{"n_layer": 11, "d_model": 512, "n_head": 8, "n_kv_head": 8, "head_dim": 64, "d_mlp": 2048, "vocab_size": 32000, "activation": "squared_relu", "norm": "rmsnorm", "norm_place": "pre", "norm_eps": 1e-05, "positions": "rope", "rope_base": 82400.0, "rope_fraction": 1.0, "qk_norm": true, "attn_scale": 0.134, "bias": "none", "tie_embeddings": "early", "parallel_block": false, "extras": ["some layers without attention", "local attention windows", "gated attention", "exclusive self-attention", "value embeddings", "a smear gate", "an embedding shortcut", "learned residual scales", "skips across layers", "capped logits"], "init": "trunc", "init_std_qkv": 0.0199, "init_std_o": 0.00423, "init_std_up": 0.0199, "init_std_down": 0.00423, "optimizer": "adam_variant", "lr": 0.000589, "lr_mult_o": 0.8, "beta1": 0.9, "lr_head": 0.00939, "warmup_steps": 310, "schedule": "wsd", "decay_fraction": 0.375, "decay_shape": "linear", "final_lr_fraction": 0.0, "batch_tokens": [32768, 65536, 131072], "seq_len": 1024, "doc_mask": true, "train_tokens": 738100000, "steps": 11849, "dataset": "wikipedia_en"}
Each number is 500 + 40 x the weight over its row's rms, rounded and kept within 0 to 999. Layers, rows and columns count from 0. Numbers have three digits each. The size before them is the row's rms in percent of the matrix's.

# q: layer 3 attention query, 512x512, rms 0.0444, rows 466-478, columns 0-255
# k: layer 3 attention key, 512x512, rms 0.0439, rows 466-477, columns 0-255
q466 079:435540404514634544469494479477505531540541503521450490503475502524539515461450529448522444465474527524449505469540510484482366497470483558503539490550582461466476533528526496447562455496575430470467432443520511484461520450513525558519515457519509512532497471502523443493507550464504511454479484491557520506523499567514467441485491553556543395552480541447536541539495467543481555519476452505465500495530496529461467538511495466498555447511591504517471506535565529461468521481488491520537501532509544576516531530519549544470519438562512510490533475493556490452542449554497506475561475564497550499480476448464524452482449484459545524584486470491434542499549471570526458465464547530496436516490477561423412522486553525422475561433496600514520507536486500472478524526550430
k466 078:452514468534469491537471540538449454514480485434493516563570517486570518530481505484517528489486498458440524513484509499506468505483525509505491456500468479460545603538505491460488524554405491489494417448508559441504553485518497444507499450546552548490510443454515456516506504497477514486456447496455489558524598523467450518533508543613427505504470530488517478464560539579483504536461542481487513549502519515517517492555485484446524450523487457433434451368473560472425430405543477587527531528504502510506471523491528479497608471554549594546470488457526521484524511463451439486449476485497534536403509504487492490494465509503471544536533455413542480590526427461544465503533546552490524549526474496567487471483493570560496479556480470518508499556468541497464555452502451
q467 089:556493541530478465503490526495495495481556548490532490507525496434439480520482485492537506571545589495513449523567518508499515590484476495471492540519480522495485556480510508511593438532498484481425501440545512454494498453504552500504500564526486530527527487459528608409569412504484483539512575469483526528470469522564439592558466507423394463554497546559475508567517475527497480520508482517512517477471499501515589494523492504471447517535539527481467520576423475490527467548436546514532503537467528454565416563539455478544522595538524482486466485480514538448497478507535468472453530478535492454530504534468480589463509504548553496472529526506532469497578486535521499459488523557530449501484543488509510496510471511534640442432475488483506516526524538469513555513491500
k467 099:485434532567482474486480518479499534544513460493554473515548506465483454552488491491521494505538470485584441491539500453545541477496468492500455472494473514501523468479487460520618497518465525466541509455460503518498567504516490437539473573534499500443528471469508464482531458518501443478483483452520533529494434437493554535486477464495546490529519491480502516531559476588474498464436522382473509467519404483503507527474507506519564460548458543575459460456575521494521454438525495513476502495570494469455453531519438520492496504543455503503545505489495484508492582529483552531517476389492481452542481472518458450497481485522515410456486461509521449571569485544430509458465446534516495448599505505541438506531526458463487505510444474433487513446535442500529491564502471
q468 078:444416528512423440501561493535479466488489345541500523562452403429514443481554539479495546522463452504552513533489533509483610433555489485482483464434468497513516445478452457496497482455493560541477484500440431482514470530493498442495504587491522446500459481503516456482503499512447486535525495539499490483468517447516561500527502500453476602464499426566443462517497570528483477470468519449524535508470485501488501567470502489498552606479381536489450474456443526546474521484502480470529493499473488429432444498467522483496469567431562491541437486500480508508476504496534512524521520524455464426469519583534490488455471557484482475464506548475496482480450469473485519519495496546482558482529441461506557465527509464550454490556551447514489509442585479518519495486496495
k468 092:493520478405549476492572443485499521515511554550451470494494529499491556476448489530462498569477534466503618559483493484512449577524462521538528471590533480491452550535503490508447497451545524478512591570496491452485429547512507579478554526451464500509547543568519566489500535476537565524510458556423537449504527535435498556455491536462508550459525524557504509435465483452542501511537437545501499490502549509457431499501421493538464561434478503442575509522419478463475586532523542463448520447424546453489488506490447543526477529473472544574495497466553473555455462541523475472494547537540443475532536506511509479469567464474520569566559540514510540467494502558556496547532419534510497554482496453467488515483526465489581496527565520535490504564395510528474469478504510
q469 095:499526488475575549482512472496531501482441563481497514477524529601460516498513504511472454432482402502491532498390488473509465452494506536515510493503566492527525461490534526509442491505486495524580531528442504558475500538470451474517515474378447465531476528506479431576409533526539506489532419498524491493509483516475528474479531482540534475503474475486519465506509477501505546507492489502462468496606563455442395550513531513478460487487501477482593489483531435499446555483525491521517527550536481547504627440468560586480485461521512552521468499489461471553520522514430512519518488601516484499502508466505521493506484487475475560505489536541481517479421535474557490476577468430464499517571436492487493549435518542483498503487554516504515451501470486533469466486472488
k469 089:441564499555464517579508536522494431479492523425479513553444510475535509534576503503501466518476456393462551469463479542451445549497553453476493489494446474471517562584447476551483496502506455521536415491501423506531503439486466494496508513518517516464512531495457472488500565473444460490487540529427545556509461554546445483541519534483535512430542491504486458457472453434498537537506475493544472560405570451527524495519523522550476529477541491518501473490510460547529480428519458537531512498521485556572451483483547491505501447455632466569474470516546527503491457427475495436515491513523541536425516481493486513520471451495457527448529471488606470555541522505450556549508542539460475482528466544495557453487501570520477525504565487532509500513447540508530540431464541
q470 102:446528501442372450498527463509438458499471415527475491531535470526538497391543483539499501444452475447506536491488470515461496433607551489503505397490499476515533515492548466558457537492525608538476520498461516496555410549478451487477501507470508510503477523537472367552472543508498501498482505562511558474542505505455503445472507532530555575446513434540505521446470558503438512473452553552569472511521465456509501523549514493496488528478416489529462469363484537518518510537537527485477503439461493501464532502504550510564493507395537471496450518510516495461509541470505480470576488552452522503457457503532528485479538560473443533541518551475522493531475488478498502508494465465503532505519452468478546458508480527542385536502539448498442476467446496434494536515524493
k470 100:484519452424549514512562462505476508488538517521388509524480481521457560467487485503492474511466504524470552523482484536502428575521515500509428479499548494478524495522498500553402546482502504530447497532530549537503460501470484517481524492469473538548481508568510483507450556524496574536534522548486509471525490580510437500444507536532494520495499535487504558479464504454497551520454524550442487492514559458433481471526521500492406473438487499423541520517428478465483553546532466476451468490424598538488507532489527489563508477416557530507424491499564484531531432458519433491541539556483501548515568538503528454495516483473453562553571544480539544459419501574496487504489485495444458585429470462489531525429472545467496506514527479527521500543513538567433496473507523
q471 082:494556506491537506468485514503518459538564455537555508541527555554538480404481529444509513514501552548460524468518517516471481586498552532488504444549536471534498429450499535473506505432475386482440439456506482484533493426470548419543458409477521430548513456434512498506529536490481477553511473448550510550514546526556431494497495495506519570520434522521479474482540463553430452494412515455471544519503454514482433477523413455487614476558491524527473509497545483511487487502449511525452470584507542499453480601477472505504532474514495515495545533485481501507511501486507443498526442508431457496488469521464493507452504544599458506523540495458491523562488519475449436473456531585470517542524514530383476481516536551466489518446514498539547478502463482481486578421535452
k471 097:483542516527494464542485489480500455572518411500507506567555530464562522515426498541553509503516472464559558566486512462539453496452468495503472518510474462450562579546444471506496448487464431456555454454472460438446565538509506507479497457557547569478552455476558467488484518578542495485533468450474538554568500532516513519459480536440452483534479487474508478495558582518486487482457498439492460532502485496451521487446518476492572443536432483518449414413449478497497446465564506534494503517491503483492443543471524429482434461553605470551487489466513504547535598454483534463525519415512479479499516499495489455463533470500531530495454459509486469543530464539485503495525433582443528488519490522495576508550569501536490549465511517475511492489557500561450467493447482
q472 109:497541496467550463496524477504466502486463465484449513501524436522466570466503489548446537492485422492506483510422470495472535472488514501506469514473559486522540526514528544528431578519508574504527526522450493598539480573476436464481528529458471478519467497517448419557429490529545534479510522486454479463517497483485517477524526483517555569464502447527469449450490503468480574515432548503426509526532498474471412511541530504503511519482379511524556528447524486505495507472541486507484526474538521530511526441485536517462465465397450565558497533484476480546516496511479544531545531561446507505496542479486518503508545453501464476457516559522460371421438484517506496495540468470533505466539402503465557520501511484579459459557512436452439483481436493482532470451513584
k472 106:487543492487513510528472448501566469465463468451448559527431512513542435465543502492514511502432511497436559490504466560342402452534497504506477529545495483481545581608480499515465549525501506505470461496549543499536502542464490494469506490521518481509459473488495468467446528488481546573488486511505500557500526548549514499532508559559468499507516503509553474482510494420484495500500462585556521530529527470506551495501519494503481533473533487418463450473478452528531485516457491465551498479506459552521512450491597438525564545498571521477518427571533554571512531423452446449577575499525546511494495480533546515489509469495482593469484524508536528516474461459502552462463499537468512504468503492494478431501536605512459546466568529518586497408476510590480538493469487
q473 101:460484421399562506473551481480508502533525511477518515461492513562482488513511492463511367517463479544515506520530490492481452416486508572473463526511522512456505483499506491491442518500477490498582506525454496556462512487454500487535475455454456484513453511527505446538531533487526516493482472539436550554477533573430568482490530518536553446534516488510523504569502534532469493487528515526492463475531565532423430549470479491521459534495522535515479423460555568480538470575532482465428520554507492552512519491498584534520515367537438523450448484526513440516492533515467484493509439541479502492569466453446516577472501522479409609564533503523477546475474555437560476458509475441490508519513497457472476589485544565497451551471535560495473472477546487572435529433488492
k473 092:500537490479433506493529591500504462496536599488513490507501474494537439505509521485524437468538572450448481452539522478523486485420532463511522518486498546488528509501459533475488498481498482504609438413476469488481555455549530476541507359547474467535407442539513558466436485486546497426399498413534471480512497403540438481515515510489414507492533555467479487516516529526476493520469585493448472520493480574536517464501489473517571449538485485444509527533497595496512447425539464510499506570467530472517469517531446421482555472461573434463528494504512531388535502433501485497544439467448507533430459491480515475519446523554498494552551508476493494515454476386423486547505525432490407476548504464480532477502426512494463498559430450524474529492480536475538557439516469
q474 111:552401485520579597493491520496562494504506589475485494472505531488506480560468529473522541560527521529418477492526558456472493577420483475472561526564500546496477423431504502424494475514455436463478480426528529484472578474532570522552470437538459485531509483461564610460505486501508461463500498510497488543442501479544443504529500480499456421563498571454475533594523480512495484568529456485472526429491502513509502447460463497523528424507618555528487520604467484514496517465380533533510459595491519509530466509496482418477545482611494533508524473504484491524521492491491552557502516438561461483504501485428498475525495493469520488497506464495486536599503524489488494546456579482435541509484557492502463521508507450438610471467452526522527525501524516474474541493518479
k474 105:516474544505456460474465535492512498536517516539509483490529463521484463540436530511483468581530514525520460494502471459569594486458486526479461461505476502489434493478520520479536507552498560463482546506433525515469456497523462488506537446500494509501544545515557485539550406472584428476471452515446452484487600494415523440578514476429580472499493518562493513517475487504467473495500502399493506493487452516544440497504468502441491542530493516617492559488566553495492466450514555498522526467538429517438484441501431539467443501520496484554502509488503506388482546609497554552479508505525439489582510474519442505456474524517518435518474453519484495530616483522495462483486512483569493487548500482532461585553495451528571490554477477513458515495558446503536511513504472
q475 102:446448467534499477514502482492513463499497530509457478502511499468510489561504470542498524529539545492442474549515541490529563522469449382434467563513445538506471432501476486469443496507591483460463595509634467513496494504556494568528451531496517520429553500461571605405596490497502492490483530547442477492471469440564484507568508500488525452509547470466522522492498461451498497511553477395514537490452402551573505522464539531552485515505545475478491520553472505485522498466482479490470437482465479564477438462495511504504483543477524551508549510427422471457477396546475491524497606474549453505521533498455487519591464538522508449474525489502517448550526510432492553505471557457526483470477505540558496498541435455436556487504463485455542607551580519436540443517514487
k475 105:564512484484517440450603462510482533479530446500554480493484478543469520532454485464497540505471495544489594529503437498493508470504539577520450448543552474530435481488494476480511551522546544515452543567559597527581451553499499524567472554477526484574578596496468507497491469495415573538439547550527512494520550578438526488552512449488540506444493511612547512490497474473538517467465467521475546507518567490501497450496474516412397492514500507525474472507594466426551523521496494463506540480526532484448566452500523465501454554498416541416491530499499505494416459543455505526498516530488509468545493490504501548537563462563495526496483475462409539487512477544496513514443504506476528500534478516503481475580569505571473501585563495450465481525499469548482491540543565
q476 105:534475564619397479553373484502575593476335494441509523528472518510440513565627457557441517503487481474505480446411451515487550466475495459475543513457514547527577477486512457537487527531514508533525508486504502543528484592500447505466512564413463519473460503484508478488491505517531485501432471518486436411522473484464499494444531517510474475442507488501567482534485511497552502557553435530494460487522510490556467497494541545534427585446468495466488456487533506527458486527563440504533521519513478472522530506557597524512547599434513476524487472501458526507488509432472550485523531516513484535506464497516525445494481514478445493498491537506520385448512432447547556530507468418513493424506519474591584463479421476531545483506515502505473529437503524505517444553529593
k476 111:519469536464519502503504532543463509475441512501484544520467485504480527434528498549461490484461505511512510512404454543534484538579528510517501453512573509516526507471556516517451592484519510573419527543541507550536418530485447490480528534466482557573457535544455416554483576567463532549537539557495484504539504544465488477478505499522552519434495466486463530481447535430527582523502446594477495482539516427509427480504504578502434497379503466496531480490524521493459554559548468461446459408497597486501544448498514549564551575450541556502479507558477480552490472520500458515511528497463507512555519510486538494490545526457470566511550543464539540410433480588465510547485441469484511491464469469504481500454436525487491529534555499508519488521496538527519552509528514
q477 080:498488499429483468526452512528480398486511460489557546479448612526503526406529556497462539412467488461522482464569465559538476520528504535486466498571518508442553499390513445492485526529524488547434447445534481456552470515550517421461523511468553521567461578559514446543460514506521468473452541502502551433605531562489445477452514506508573489447495445493525489428478471510576501485435473507516514501420428426564580554481503525494523550471436509475505521422581522530543520508548551567463440509459504493422527477522532471474496522472555467527459473510446525513509549545502520514548504551463558454484452532534516490440521463502504491531499540427500517524516451456450540496511529482480549544490496428501502446490503528453527499456480543550503462475545470402522477524465463
k477 088:457472436480555488534556370474491521557550399518494511547469522507553552482452486434540486457456445475498557540471489493503448509505469523506421430478496456451552513524498493500474517409478467503452501545478506468499484530464484473481491454516548526499505485491479491541484588508502478526484544538505573483594586516510502492487468533535477517524488453442528519458508523422470489488444516541471473509553495485441522526482506458503532465489458518529470444419467483554496484516534451481461470471430542514492544558464502498579430410506519517449517531524457523546538525445464485483552430517442499560439520538501552519437524486506506560512516536477473602482421501550485522459513466551426449539451508534446485498556486555526460555431547568477535471494481504589470562460502485
q478 104:489521540505468547475529516492479457456564518603467514553511498448479428502548551570524486478534520426415461519476455457556529589470512466469517491548505512530436447508565525491489476495530509487540450564546468417480405505607514461551454497454473507473513529465515535492487518495457453438539564542558475458512435457483514521439448481469481502471489532410466510435499463470544557463543499494507493495462449529523453489492466538419518474526573491522492542559522449559469514447524486505484484573474593490506550531507509499467547527403546476532548437449507535507455457487458560520499503438501458486495525578505468541510500516498498467429557513476498423490553509529488534482462603463462518494477455469547513432505422521450509507543442465573568568546486510498532534503513440